Weights of a small transformer language model.
Size: 4 heads of 64, MLP 768 SwiGLU.
Each number is 128 + 24 x the weight over its row's rms, rounded and kept within 0 to 255. Layers, rows and columns count from 0. The size above them is the row's rms in percent of the matrix's.

# layer 2 MLP up, 768x256, rms 0.089, rows 219-236, columns 128-255
size [145 108  98 103  91 110 119  89  93 100  86  77  86 118 111  88  90  89]
[[161 127 130 126 131 143  73  99 119  76 131 108 122 149 110 113 147 131 165 100  93 105 119 172 103 101 133 106 182 152 103 138 112 122 123 146 128 126 103 131 118 126 134 137 108 157 144 110  87 169 134  80 119 110 171 134 117 177 137  89 134 133  79 135 171 126 134 135 145 152 112 129  98  98 125 114 110 107 148 109 110 135 113 109 152 108  87 116 164 177 144 151 168 122 122  98 150 113 111 129  50 146 145 124 118 163 112 151 115 129 122 110 119  90 109 132 130 118 116  90 137 148 119 109 159 150 110 108]
 [ 91 130 162 122 161 168 153 143 144 107 128 125 134 101 186 107 134 152 184  94 142 124 104  86 149 110 101 125 133 137 127 100 173 121 142 104 113 108 104  89 124 158 132 101 137 134 124 171  88 130 126 151 117 120 165 100 123  78 141 138 123 152 124 172 129 124 130 136 111 108 114 150  83 141 119 109 143 155 126 153  96  90 144 140 150 147 151  91 108 141 133 161 129 109 134  91 137 146 148 113 136 119 122 125 121  99 160  83 127 141 130 153 100 154  83 126 138 124 125 112 126 133  96 113 115 142 140 133]
 [131 106 119 147 104 141 119 112 124 122 126  96 120 129 158 102 146 118  88 184 125 118 132 119 130 132 122  76  94 147 111 111 123 145 131 138 111 116  75 129  89 144  55 130 165  84 147  96 155  85 119 140 124 169 108 144 115 103 100 147 103 125 119  82 108 124 113 171 176 160 175 104 166 134  63 103 140 131 137 118 116 144 121 118 125 132 167 141 137 145 106 114 145 119 148 130 150 149 170 141 118 112 136 170  91 117 105 146 171 145 119 110 126 125 130 168 113  88 145 151 128 116 148 152 146 153 135 119]
 [128 111 106 147 116 133 138 133 130  95 160 154 149 137 133 152 121 162 123 125 123 141 136 112 165  85 113  89 139  90 127  96 138 123 104  99 120 131  76 121 128 114 153 127 150 122  96 135 135 102 126 113 110 143 114 170 156 139 123 102 141  96 143 129 118 138 156  73 122 134 148 105 129 155  85 124 169 122  93 146  85 115 124 160 165 108 121  73 145 129  95  89 164 132 118 200 104 120  99 199  89 164 159 120 159  83 125 111 124 114 128 161 120 147 122 144 133 130 143 159 133 121 122 178 139 155 162 160]
 [107  97 168 125 130 128 116 137 115  94  86 104 144 109 135 146 126 119 151 143 141 134 144 126 124 125  56 114 130 116 160 102 118 156 116 127 141 131 112 132 160 132 136 129 155 180 144 124  97  97 129 115 134 117 126  59 136 115 161  92 171 134 141 101 133 127 121 123 116 135 136 146 104 139 130 184 158 137 120 190 114 118 116 137 134 119 124 130 144 108 106 118 153  98 115 120  85 154 179 137  94 138 147 133 118 132 109  99  86 125 138 141 150  93 110  72 143 129 145 148 145 159 123 125 124 155 119 122]
 [ 99 131 105 126  83 110 140 158 125 134  86 103 129 114 114 124 138 135 163 101 138 105 128 149 129 140 120 103 107 121 142  91 153 145 129 130 108 167 159 138 132 148  84 132 124 141 115 119 126 163  90 118 134 124 118  83 153 151 113 136 137 166 155 100 155 171  99 165 127 131 148 151 172  94 107 122 140  73 156 152 126 170 136 114 153 152  97 110 162 135 123 140 133 146  98  85 130 119  99  90 103 125 164 142 128 134 123 128 107 136 131 137 144  94 153 127 137 106 128  96 120  93 105  92 119 135 177 132]
 [130 163 143 155 130 139 142  95 189  92 140 109 181 184 116 121 120 131 133 135 121 107 103 145 111 139 145  79 108 123  99 117 130 113 139 147 133 141 124 149 107 147 168 166  85 110 133  88 120 151  98 141 135 122 100 142 129 155 150 119 122 132  92 145 143 104 127 123 163 158  82 148 115  89 150  74 150 135 134 161 140 102 148 137 140 126 145 147 166 128 150  86 142 112 137 122 168 120 167 153 131 137  99 139 100 110 108 124  93 167 148 130 132 106 107 133 115 164 112 117 164 125 137 142 169 146 113 138]
 [109 100 152 139  94 150 127 120 151 136 136 109 139 156 159 106 124 136 121 122 133 102 105  97 109 134 140 174 128 125 108 144 102 142 149 132 135  94 101 128  94 114 131  74 147 154 152 139 112 165 124 121 165 108 168 130 101 127 167 126  83  90 122 154 148 147 111 158 148 108 123  87 130  93 152  92 164  98 152 146  93 102 122  88 134 139 130 107  90 140  97 142  89 109 111 113 129 128 130 115 109 107 120 143 138 141 159 150 108 129 118 105 122 144 107 117 159 168  78 105 103 113 170 148 113 118 160 103]
 [116  87 149 164 119 133 154  89 138 141  71 177 119 115 159 150 139  80 114 159 131 130 167 146 121 157 144 131 107 110 148 105 152 113  95 122 120 105 168 123 113 177 113 109 159 139 173 142 123 116 126 173 133 157  92 102 142 132  85 131 135 154 149  79 118 105 147 126  70 151 158 132 141 155 142  92 126 135 127 186 124 104 133 128 102 146 122 141 138 134 188 126 135 165 127 118 156 103 145 114 127 139 151 105 115 109 138 156 103 132  98 154 143 113  99 124  99 125 123 139 141 114 121 180 134 104 124 123]
 [120 142 122 128 130 149 139 125 185 131 172 151 127 123 116 169 131 145 124 159 135  91 166 158  97  66 185 143 153 110 109 106 132  90 116 151 125 151  98 136 146 115 188 123 121 137 107 148 147 157 129 140 128 127 154 140 118 124 129 137 108 129 116 142 121 120 118 123 146 134 134 166 142 142 158 146  98 115 125 161 117 128  76 178 132 143 158 100 142 186 103 117 139 121  88 162 119 131 116 145 166 147 140 111 154 124 122  91 111 177 127 173  81  93  82 118 129  93 128 125 110 145 156 105 138 116 172 143]
 [ 77 146 106 149  99 134 139  69 140  88  86 113 117 153 140 104  82 129 160 128 151  77 143  99 133 164 150 134 140  90 130 120 117 117  74 136 156 124  93 118 118 128 143  96 152 122 127 120 109 121 130 122 176 106  97 168 132 124 121 106  96 118  93  95 148 145 108 152 131 108 114 117 124 161 122 146 105 154 140 125 147 137 169 137 105 180 139 113 174  85 161 133 125 132 132 122 179 100  96 154 141 114 138  99 102 109 133 114 125 123 130 130 141 116 123 136 139 138 119 124 101 114 151 151 104 143 109 130]
 [155 119 130 110  76 114 114 126 105 157 141 140 119 150 148  99 130 149 102  90 111 103 159 143 127 133 158 117 114 101 102 105 115 122  98 109 140 151  97 111 110 118 102 134 123 104 138 173 170 116 124  95 136 137 162 132 118 139 129 149 161 113 132 131 100 106 123 125 101 139 155 115 126 122 135 134 127 108 102 109 142 112  84 126  92 120 131 110 138 160 167 136 131 165 136 117 138 110 124 149 120 110 118 104 130 135  90 104 141 141 138 154 141 177 162 116 142 130  99 161 102 104 131 176 139  96 103 126]
 [158  82  99  89 136 122 199 159 129 125 119 130 147 114 126 121 127 156 127 129 122 136 137 121 129 146 167 162 149 153 100 106 107 112 115  84 139 112 135 127 120 138 127 140 157  88 118 140 177 138 111 153 120 112 137 137 140 141 116 181 134  93 119 136  93 115 132 191 129 148  95 145 141 130 131 101 120  90 145  88 149 127 158  74 111 123 154 118 100 137 123 102 145 111 121 122  95  89 128 166 147 115 129 121 152 152 128 117 123 133  91 148 140 117 146 124 139 130 112 107 141 119 127 175 147 101 132 131]
 [112 107 158 115 116 115 106 137 136 101 158 132  90 115 109 125 103 132 103 152 109 148 130 111 117  56 110 138 154 101 136 128 126 184  98 152 130 129 124 106 174 150 156 148 145 150 102 136 135 123  93 126  82 100 189 109 101  98 111 113 157 133 144 124 149 108 136 111 176 161 109 151 179 181 107 115 109 108 101 106 145 138 132 142 122 134  80 144 153 124 111 131 172 116 109 153 160 120 110 172 140 153 134 108 138 127  88 109 115 147 114 105 125 118 129 145 123 116 125 132 125 133 105 154 161 118  66 152]
 [130  80 151 140 104 127 141 147  88 143 129 175 138 119 132 160 138 144  89 152 155 115 117 115 165 112 103 165  91 143 117 165 148 127 130  77  76 144 142 121 109 143 150 158 105 123 119 109 107 119 128 117 120  96 157 164 148 152 118 100 140 150 127 140 166 133 146 158 183 138 136 159 136 119  71 143 158 121  79 149  90 155 124  97 129 120 163 143 114 167 126 140 134 144 128 118  79 187 121 106 158 125 137 152 143 122 125 138 155 133 105 140 130 131 118 170 154  77 134 117 128 126  85 116 131 109 144 114]
 [132 121  88 113  99 154 109 148 145 140 112  98 102 167 117 102 145 113 132 137 140 135 113  91 157 146 100  82 115 115 152 167 118 184 124 118  97 144 125 143 113 139 136 107 141  98 117 133 135 171  83 145 166 133  90 143  88 127 114  98 137 126 134  95 135 144 121 128 128 100 112 129 119 127 120 132 140 137 100  87 120 135 108 170 140 126 117 159 101  96 128 139 136 138 151  69 113 134 139 138 135 136 120 141 125  73 158 198 136  99 131 120 162 123 180 129 142 135 130 161 173 116 129 154  87 108  58 124]
 [130 132 120 106 156 151 137 127 124  99 156  74 104  86 118  93 113 160 101 145 122 138 122 115 127 110 138  86 142  92 120 132 128 125 109 155 151 114 134 148 124 131 122 146 126  77 108 113 149  84 101 116 109 106  74 138 110 147 131 126 133  91 131 136 136 110 129 128 124  95 132 128 124 153 112 151  56 115 120 131 148 125  94 134 140  97  96 147 142 142  99 140 142 158  88 108 119 138 150 141 128 177 108 136 143 143 113  82 135  99 139  93 138 150 164 154 119 116 179 162 116 175 130 141 138  97 101 138]
 [135 135 119 130 161 130 122 102 107 145 116 122 132 165 118  77 125 141 101 136 135 144 154 168 121  98  92 131 130 179 108  88 101 118 120 166 120 100 141 125 143 107 151 155 133 106 111 106 125 137 183 119 139 153 136 142  95 129 139 107  79  82 137 176 172 136 158 116 107 129 132 125 159 123 151 134 100 123 112 127 102 134 120 131 143 141 105 156 139 122 142 166 159 126 167 101 106 142 111 145 146 156 122 117 146 126 124 136  96 148 134 108 130 144 148 160  90 105 166 146 176 130 112 162  97 127  56 127]]
# layer 2 MLP down (transposed), 768x256, rms 0.105, rows 219-236, columns 128-255
size [126 113 101 100  97 102 121  86  88  99 104  90  85 115 103  94  97  97]
[[165 101 130 107 120 132  94 115 106  80 139 116 121 161  99 107 136 134 173 112  97 107 112 174 115 115 144  82 185 153 105 126  99 113 123 159 136 133  93 141 129 157 137 142  98 160 130 128  86 165 140  89 143 101 169 138 117 151 143 111 134 143  99  89 167 137 145 148 143 148 120 152 115  97 121 143  93 114 151 130 100 123  95 113 158 118  97 113 133 193 142 154 168 144 129 113 136 123 131 132  71 137 142 117 121 143 115 133 107 129 117 111 118  83 141 128 127 105 114 129 120 141 111 137 143 169 126  94]
 [149 119 181 155 116 157 141 104  99  91 127 132 151 100 193 102 138 157 153  96 162 137  85 135 128 104 102 119 113 116 111 126 193 148 131 149 126 107 126 113 116 174 117  89 157 116 139 145 109 141 120 122 149 105 148 123 132 123 148 118  93 143 102 163 148  68  94 124 107 111 120 158 117 135 135 129 127  99 126 167 117 119 130 117  96 149 137 109 109 156 157 140 121 106 147  95 131 101 156  81 151 132 106 107  94 148 168  90 138 151 128 150 102 133  83  98 139 122 121 112 135 163 102 145 115 154 138 146]
 [128 105 132 136 142 135 146 106 134 107 106 149 110 110 172 145 114 133 142 133 137 136 161 139 126  95 129 120 108 110 103 123 104 131 133 149 158 140 152 113 147 128 105 136 122 141 107 135 142 137 104 106 118 107 131 100 115 138 127 119 131 176 128 140 172 127 148 128 135 116 121  89 151 187 110  91 153 105  78  99 123 116 101 121 105 159 169 156 133 126 203  52 120 122 132 109 146 122 134 129  89 123 134 151 138 146 161 125 141  85 127 113 111 147 152 126 122 164 124 142 117 148 109 150 146  68 141 156]
 [134 153 132 110 123 155 156 107 132 173 135 109 118 123 140 102 125 118 135 144 124 104 117 156  99 153 131 157 100 133 150 145 113 150 128 138 146 145 185 154 128 164  86 163 129 134 149 116 132 150 120 134 136 112 138  86 122 118 125 151 125 167 144 110 129 129 110 136 154 138  93 133  99  92 165 127 109 129 140 118 165 151 118 130 104 135 134 206 123 145 156 187  77 121 117 110 153 148 160  72 117  95 137 150  97 156 144 134 155 133 137  92 100 108 102 100 128 126 117 115 129 134 151 114 100  75  67 105]
 [139 135 105 158 153 139 114 107 139 157 145 129 107 152 134 107 165 121  95  98 149 110 115 135 123 112 180 117 109 105 112 128 146 141 136 132 139 128 163 106 106 127 152 140  80 126 116 131 148 134 111 128 127 133 127 147 123 115 112 162 108 112 112 150 101 119 175 149 170 122 178 116 108 113 110 101 115 113 156 141 141 114 175 179 107 115 123 125 100 137 143 124  83 121  88 145 188  84 110  89 164 133 107 127 105 109 126 161 130 120  86 118 100 146 123 197  82 167 108 101 120 104 124 115 131  98 119  95]
 [100 141 110 131  78  93 129 161  95 140 161  73 103 134 116 120 144 124 147  81 123 110  99 162 107 162 127  88 130 154 143 123 174 145 111 137 127 151 179 128 121 154 115 131 132 164 130 140 122 160 122 129 113 107 131 142 135 155 118 150  90 157 130  98 149 157  81 162 132 153 151 122 159  89 117 113 127  90 173 127 138 165 167 109 138 155  92 131 167 117 105 166 170 127 117  98 138 112 114 101  94 153 138 135 106 108 128 139 100 161 112 153 112 121 143 138 149 105 135 122 125  84 125 110 126 135 168 153]
 [127 134 144 132 165 105 132  96 164  99 124  99 165 167 120 159 133 105 124 126 123 111 123 127 131 130 145 103 123 130 105 116 102 119 107 128 140 137  83 126 108 144 163 167  67 112 154  91 125 171  89 111 116 109 119 138 119 172 143 120 127 149  96 129 146  97 121 138 190 159  46 134 140  75 115 111 164 126 122 150 164 122 124 116 163 124 131 148 127 114 174  93 139 108 134 109 142 140 163 155 113 144 120 142 101  96 108 124  94 186 137 131 135  75 142 122 121 138 118 130 174 101 133 163 153 155 143 143]
 [124 132 132 101 112 122 115 147 120 141 108 107 177 130 104 129 130 176 140 151  79 132 132 169 168 160 143 147 113 144 115 150 150 148 114 114 120 137  98 153 165 110 213 150 131 128 127 137 123  83 141 144 172 168 133 140 150 130 123 115 111 121 128  90 108 159 116 122 170 131 126 158 114 126 111 137 105 141 113 126 179  91 130 139 114 164 113 141 130 115 109 128 163 169 109 133 152 148 134  82 123 146 115 138 123  86 120 134 159 150 112 140 129 155 114 130 148 129 139 150 131 162 123 107 120 134  86 204]
 [131 156 151 158 124 140 110  97 123  97  95 165 100 115 125 144 130  71 135 122 141 106 155 150 116 157 167 149  93  99 156 130 155 102  90 101 101 102 138 145 107 137 114 114 171 105 161 119 126  95 129 156 141 159  94 101 122 125  99 154 119 163 146 115 153 137 143 113 100 139 113 104 143 117 148  76 111 121 152 158  94 100 104 157  91 153 123 128 129 129 132 139 146 139 146 137 126  89 130 159 113 163 142 115  94 143 123 137  87 139 121 111 148 139  99 152 111  80 126 138 147 151 149 150 150  97 121 140]
 [ 80 125 118 144  92 171 116 105 118 136 149 112 143 115 100 135 150 139 164 132 121 100 150 142 162 116 133 157 109  86 121 141 139 125  96 151 101 147 105 133 140 135 140 149 129 132 191 158 133 132 165 153 125 121 134 114 111 159 114  91 113 148 116 133 136 109 135  79 121 137 118 177 111 148 135 161 105 150  83 112 158  93  93 123  88  88 140 125 180 141  70 156 113 142 141 149 144  83 144 103 157 121 120 144 150 123 118 145 154 133 139 144 134  89 104 136  76 114 136 148 133 122  95 158 113 135 126 113]
 [128 137 132 112 178  86 117 114 133 119 132 128 195 152 110 102 136 148 147 114 131 117 145 124 133  77 120 144 115 134 135 127 110 144 153 127  88 126 115 101 134 147 169 145 116 135  99 125 114  66 127 114 150  76 136 127 128  98 140 151 174 154 143 119 114 126 138 119 107  49 108  97 157 112 137 127  94 154 110 122 126 167  90 125 214 119 126 128 131 137 102 121 142 120 117 155 129 142 103 118  89 150 139 138 171 107  93 155 123  85 120 141 136  87 133  91 144 147 132 144 127 126 134 146 148 132 104 126]
 [100  85 124 132 159 101 149 137 142 124 124 106 107  89 163 126 119 132 126 121 125 130  99 103  96 152  84 190 167 156 112 113 125 155 139 141 122 134  97 119 141 164 101 108 129 115 138 116  96 117 143 106 149 130 108 120 165 107  68 114 132 120 141 109 113 135  94 108 119 109  86 141 122 153 107  99 106 132 124  92 122 132 147 137 132 127 143 146 133 134 123 128 137 127 143 161 138 107 131 117  96 122 126 116 125 139 135 134  92  85 118 159 137 117 118 150  91 120 157 113 120 120 115 144 122  93 125 110]
 [122 103 103  98 106 122 181 130 110 134 134 111 184  92  80 116 172 161 118 126 141 151  93 150 125 180 147 162 131 109  66 116 143 124  97  98 174 107 167 124 145 116 121 167 117 108 127 102 140 116 133 143  94 105 140 138 160 144 111 157 145 122 124 124 104 131 114 148 134 126 129 171 134 105 118  96 133 106 161 162 131 127 105 147  97 131 116 130 100 109 117 126 119 142 166  87 104 128 131 151 128  95 137 158 162 146 112 157 155 129 136 137 121 106 158 110 159 107 104 115 178  71 113 125 129 138 162 106]
 [127  89 136 101 111 138 105 173 127 141 133 167 108 128 150  91 126 162 116 131 145 149  95 122 114 136 125 132 143 171 149 162 156  89 118 159 118 150 130 108  71 140 152 135 152 167 103 143  94 126 119 124 193 135 152 102 143  95 113 143 151 159 155 113 133 139 146 116 146  90 103 162 133 150 128  80 129 140 105 109 155 156 123  95 121 120  82 136  89  93 119 165 158  81 110 113 118 119  68 126 124 151 143 108 151 121 119 109 126 172 145 146 115 143 130  85 152 113 123 166 116 143 138  99 149  80 142 119]
 [123 118 105 153 118 134 130 139 123 130 114 141 144 102 116 154 141 145  80 126 151  69 116 132 153 145 132 179  99 149 129 150 138 147 112 113  96 119 141 126 144 139 149 138  98 134 116  88 127 142 135 124 132  99 134 154 141 146  93 146 127 136 125 118 193 142 138 172 127 154 112 157  87 148 110 137 160 139  90 140  77 181 147  89 119 114 166 136 118 188 117 143 120 131 103 115 120 141 130 120 165 124 158 153 179 125 137 133 155 125 140 142 103 108 138 160 130  80 149 100 142 132 108 110 120 129 139 125]
 [123 148 152 120 161 130 128  79 101 120 161 110 127 124 138 147 126 122 109 142 158 129  98 141  91 108 162 101 125 150 124  75 117 126 126 139 185 127 132 150  99 145 131 120 126 134 130 149 135 103 132 139  94 132 149 126 154 113 118 147 103 122 143 111 109 118 115 108  97 106 136 149 158 122 163 116 154  91 101 143 143 131 134 151 108 142 106  92  77 147 131 168 153 131 135 126 164  97 119 130 171 139 176  84 120 134 139 138  77 155 118 195 128 153 103 101 154 141 156 127 110 105 137 131 154 130 177 190]
 [156 133 119 174 111 169 131 143 117 113  98 122  81 133 161 109 155 123 139 105 100 141 133 130 128 109 125 135 121 145 141 115  83  91 167 124 130 126 177 137 111 123 135 130 136  76 158 138 146  97 119 141  87 127 118 116 184 143 133 154 153 126 165 162 130  92 115 153 119 150 119 126  93 124  87 169 119 166 182  89  98 126 152 111 131 127 118 129 154 127 134 117 137 175 135 114 137 188 144 125  79 105 119 129 124 145 136 142 158 108 154 113 143 109 151 144 107 115 107 181 135 152 175 166  94 129  99 128]
 [124 144  97 169 141 154  78  87 100 116 172 124 129 146 101 104 119 148 169 160 143 127 139 164 116 126 172 130 113 109  97 129 172 122 109 174 115 197 126 129 159 147 136 105 166 128 132 132 107 122 111 131 106 127 111 158 111 118 111 138 106 134 107 119 117 167 112  77 144 113 132 143 119 118 102 104 146 119 132 139 123 141 161 101 116 153 151 138 113  64 137 144 155 153 165 142 121  72 131 106 138 111 127 121 164 145 151  78 143 160 106 112 139 168 142 179 147 172 147 120 129 133 120 151  95 126 131 129]]
# layer 2 MLP gate, 768x256, rms 0.0864, rows 220-237, columns 128-255
size [107 106  97 100  98 108  97  95 103 113 104  94 116 104  97 103 103 111]
[[132 146 102 133 116 130  85 159 125 113 139 149 120 179 104 138  94 109  97 167 119 153  89 165 153 101 163 119 136 102 116 114  87 158  99 134 133 167 135 151 150 154 128 213 153  99 125  96 183 119  94 183 124 159 113 147 152 131 135 137 126 103 147 133 127 116 144  96 133 159 117 152 138 149 141 127 139 111 132 105 132  99 190 140 157 161 108 108 123 135 150 107 150 152 101 151 147 143 130 159 135 134 143 109 136 121  93 133 116 122 108  92 148 133 132 164 117 129 163 116 125 121 156 159 127 134 132 148]
 [146 114 128 141 125 107 150  86 119 123  81 130  84  92 142 131 103 111 117 128 113 128 157 143 141 122 143 102  96  94 112 120 116 160 132 146 161 140 168 114 137 132 100 136 127 137 132 121 163 110 136 111 121 118 134  96 118 135 137 129 112 151 118 118 155 130 174 132 117 136 142  99 148 186 106  92 138 106 105 114 149 106 110 136 111 166 133 134 147 127 198  64 127 125 137  96 164 123 152 130  99  77 130 143 137 127 178 127 157  93 129 105 123 146 126 123 129 135 120 141 148 150 121 168 134  70 115 150]
 [ 99 123 153 128 150 115 104 135 126 158  81 104 136 136 112 117 134 102 123 139 126 109 141 134  95 133 136 129 107 155 133 151 118 126 136 172 128  98 162 139 118 149 106 134 128 153 152 128 137 140 140 142 148 136 126  93 110 104 127 171 129 149 102 115 139 107  89 150 124  99 132 164 163 117 168 120  74 116 136 113 153 146 140 101  88 168 111 167 108 104 146 173 129 105 124  79 162 138 139  68 161  82 112 149  99 123 110 154 132 116 110 122 155 105  95 117 128 115 140  95 142 141 142 112  95 107  69 149]
 [159  98  77 148 145 133 137 100 163 147 152 167 130 143 135 101 159 114 107 106 135 140 108 143 133 119 162 102 121 115 104 140 141 103 143 134 120 109 170 121 113 114 165 153  71 102  94 150 141 163 112 129 111 158 105 182 140 130 116 149 140 144 153 169 115 151 165 126 178 128 121 132 129 115 116  52 116 106 148  93 144 123 160 144 122 142 106 105  89 135 158 150 102 125 129 121 194 100 106 129 145 113  90 123 121 108 127 166 124 136  96 130 140 137 133 185 115 122 127 123 137 101 145 135 130 127  98 140]
 [108 134 124 112 138 105 160 140  85 113 105  94 151 106 145 107 127 158 141 142 133 125 110 119 127 158 148 155 113 161 162 102 137 133 132 149 124 161  92 177 115  96  87 122 145 145 115 145 125 159 125 146 176 140 123 134 141 156 114 107 118 123 115 145 139 111 108 168 105 150 126 131 123 115 136 168 128  71 147 148  98 133 120 127 136 145 164 104 151 142  98 106 121 141 112 131 128 136 130  76 115 120 119 189 148 121 137 110 122 161 115 109 107 129 117 120 120 131 121  89 133 141 113  66 120 164 171 105]
 [142 146 114  83 113 135 152 142 127 101 123 150 105  93 160  98 126 139 138 141 104 148 131 130 129 111 112 122 127 122 109 141 140 136 141 148 131 112 179 126 111 116  93 119 143 127  76 139 146  98  97 169 141 164 120 114 179 111 149 124 157 133 127 122 112 152 136 103 106 101 214 137 142 148 100 160  77 133 139 132 115 123 162 115  88 118 101 129 143 141 109 116 149 151 150 124 114 126 124  83 135 129 183  99 150 162 137 115 163  79 114 153 104 156 149 144 118 143 124 123 133 186 130  80 117  92 126 114]
 [109 124 129 174 121 162 135 116 109 119 143 122 126 162 143 140 123  81 130 103 194 143 132 102 100 108  93 105 139 181 143 118 111 143 156 118 161 110 141 137 117 181  62 119 119 147 170 121 133 169 123 115 122 123 126 107 123 156  96 184 110  97 162 147 161 125 131 144  56 139 132 151 143 106 137 114 146 139 160 119 115 148 124 125 152 102 166 134  97 123 167 122  73  97 123 118 101 103 152 105 115 129 154 139 123 127 150 124 109 136 113 120 147 121 141 158 119 138 119 168 105  88 132 174 111 132 111  90]
 [114 114 125 155 179 104 160 117 124 128 160 100 117 112  90 147 141  89 126 155 143 185 152 151 156 124 103 108 130 100 144  92 115 112 120 130 136 122 120 101 151 147 120 124 109 150 156 127 122 115 141 106 111 150 129  89 133 147  99  99 155 116 116  96 127 103 139  96  68 149 139 150 126 151 147 159 146 155  68 186 103 137 144  93 123 120 131 133 140  89 134  85 120 183  80 118 143 157 166 118 118 128 139 141 139  82 124 159 120 134 121 147 139 103 101 106 129 143 150 150 122 116  89 165 127 139 174 123]
 [127 101 126  94 107 126 112 135  90 140  91  98 138 116 132 110 102 100 138 105 111 154 114 140 130 150  89 151 101 115 165 149 124 177  98 155  83 174 102 143 119 143  98 149 131 125 180 131 104 140 123 118 121 114 111 105 141 177 115  93 146 139 122  99 140 136 134 144 122 151 127 141 123 131  90 151 136 149 112 107 177  91 159 106 103 107 145 161 133 110 143 142 135 140 134 138 144 118 149  93 122 131 120 164 152 132 104 179 149 109 137 147 133  99 153 137 118 125  97 127 159 126  84 163 121 139  95  89]
 [121 111 120 151  73 164 150 135 123 118 102 146  60 122 138 150 119 108 111 147 130 134 113 143 100 162 142 124 140 174 112 136 125 116  85 126 142 137 126 159 126  86 102 108 152 125 149 108 136 187 128 142 127 151 134 135 142 171 114 114  92 109 118 139 142 119  91 138 166 202 127 158  95 125 113 137 159 105 157 108 122  91 159 119  52 154 121 137 123 117 145 134 125 145 167 110 133 112 153 105 163 108 114 117  81 150 152  97 105 174 117 103 123 165 117 154 122 124 123 112 120 125 124 114 107 127 145 133]
 [109  93 132 144 135  97 134 138 126 120 141 106 128 102 164 143 102 113 128 117 126 144  99  99  96 147 102 167 151 176  97 105 122 134 139 159 132 134 107 122 135 164  98 130 119 114 147  97  95 143 160 136 148 134 105 149 183  96  72 127 159 143 125 111 140 117 120 103 122 102  83 144 119 169 113 100 116 112 153  99 126 123 167 151 124 147 135 137 138 133 118 134 127 113 136 156 140 100 150 150 116 120 124 137 114 119 137 136 115  95 125 156 133 118 134 132 113 128 165 112 112 122 132 142 113 107 139 119]
 [ 85 158 109 122 121 151 109 117 136 150 114 111 202  95 105  67 165 138 129 118 126 120  83 136 142 128 100 148  96 136  75 122 154 124  97 114 163  77 149 144 140 136 147 151 120 143 163 129 125 114 138 130  80 135 148 129 156 141 150 125 168 139 127  98 114 150 144 130 109 111 138 179 140 115 132 114 131 107 151 180 142 130 103 164 131 139 108 127  97  76 144 124 164 160 145  76 128 151 120 138 115 128 158 116 165 128 110 138 147 102 150 147  84 112 136 108 119  92 108 146 185 112  91 128 113 132 139 127]
 [121 113 127 107  92 180 112 191 139 125 119 157 106 147 151 142 113 108 118 120 195 131 151 106 106 101 122 101 107 101 149 153 158 139 119 132 122 127 133 130 117 140 115 139 125  91 114 167 102 114 125  81 132 101 114  98 161 118 109 123 148 174 182 106 125 140 129 107 149 119 117 167 124 110 154  99  74 124 127 112 150 103 155 112 151 136  97  69 134 142 110 185 117 142  93 109 125 129 109 131 133 166 130 153 152 167 134 138  94 121 148 104 100 137 150 114 119 136 183 127 128 132 140 117 160 103 100 119]
 [134 105  83 161 166 138 126 139 147 134 154 125 140 112 145 109 142 174 113 120 124  79 117 116 132 141 128 161 117 151 162 128 131 112  97 111 116 127 124  94 177 116 181 118 102 128  98  79 119 138 109 119 145 137 143 142 149 126 101 160 125 144 116 151 174 155 158 153 111 142 129 134 105 116 105 189 190 147  93 125  84 156 152 100 146 158 158 124 116 143 137 106 128 108 130 113 108 133 129 105 149 142 157 117 224 125 153  87 146 135 135 150 117 112 124 143 136 100 180  97 130 120 110  93 148 151 159 121]
 [147 136 191 132 139 132 151 133 155 142 161 131 105 151 114 177 103 128 151 120 154 147 145 172 123 135 129 142 120 170 151 166 115 135 149 105 164 108 149 111 165 116 135 122 110 120  99 130  88 130 170 105 106 127 152 150 144 118 115 104 164 126 152 101 144 136 122 145 138 124 120 101  99 131  67 124 129 119 132 132 137 137 178 139 124  92 109 139  87 159 144 121 114  89 131 170  81 156 166 140 167 167 128 118 145 128 129 143 153 112  85 115 140 160 130 119 116 157 133  78 114 115 142  95 135 165 119 147]
 [110 171 101 204 151 156 141 134 101 141  93 121  94 110 154 101 143 132 122 130 124 106 165  70 123 129 112 149 124 128 141 147 108 125 175 130 160 139 162 122 101 150 140 107 144 120 170 142 162 132 137 158 109 119 152 106 143 126 135 156 128 158 164 133 146 108 153 108 112  87 130 117 125 117 115 142 102 154 173 109 108 108 152 126 136 140  90 186 118 101 171 125 127 114 139 149 131 160 168 116  82 118 104 115  99 148  98 154 182 142 154  93 140  76 182 112  98 144 117 184 149 123 153 118 106 143  97 143]
 [133 126 142 138 126 122  90  89 119 116 118 144 147 165 152 127 154 129 155 104 144 119 126 134 127  75  85  84 158 121 138 121 118 134 161 119 151 127 122  92 163 150 141  95 137 148 130 173  99 127 153 111 108 133 111 134  99 172 125 153 102 154 163 169 112 147 147 112 119  96 151 151 136  96 119 108 108 150 131 122 129 145 107 140  88 121 103 143 105 126 151 164 123 143 141 146  90  91 158 103 150 108 134 128 114 138 168 113 155 113 148 112 148 151 121 150 107 101 137 123 178 111 148 135  84 157 163 118]
 [148  97 108 133 141  79 154 140 149  97 124 148 136 101 127 149 126 183 143 140 117 109 125 137 109 145 112  91 140 152  90 162 132 139 117 118 106 117 165 158 135 137  98 118 189  88 124 138 136 136 103 134 107 166 103 125  82 135 115 169 100 154 162 153 155  95 155 116 137 156 160 110 160 122 105 154 127 145 104 127 108 102 129  87 127 125 120  99  94 131 164 152 136 138 164 119 149 127 122  97 105 122 157 152 103 119 144 102 161  93  98 136 128 199 126  91 144  87 179 155 183 145 144 124 123 109 121 122]]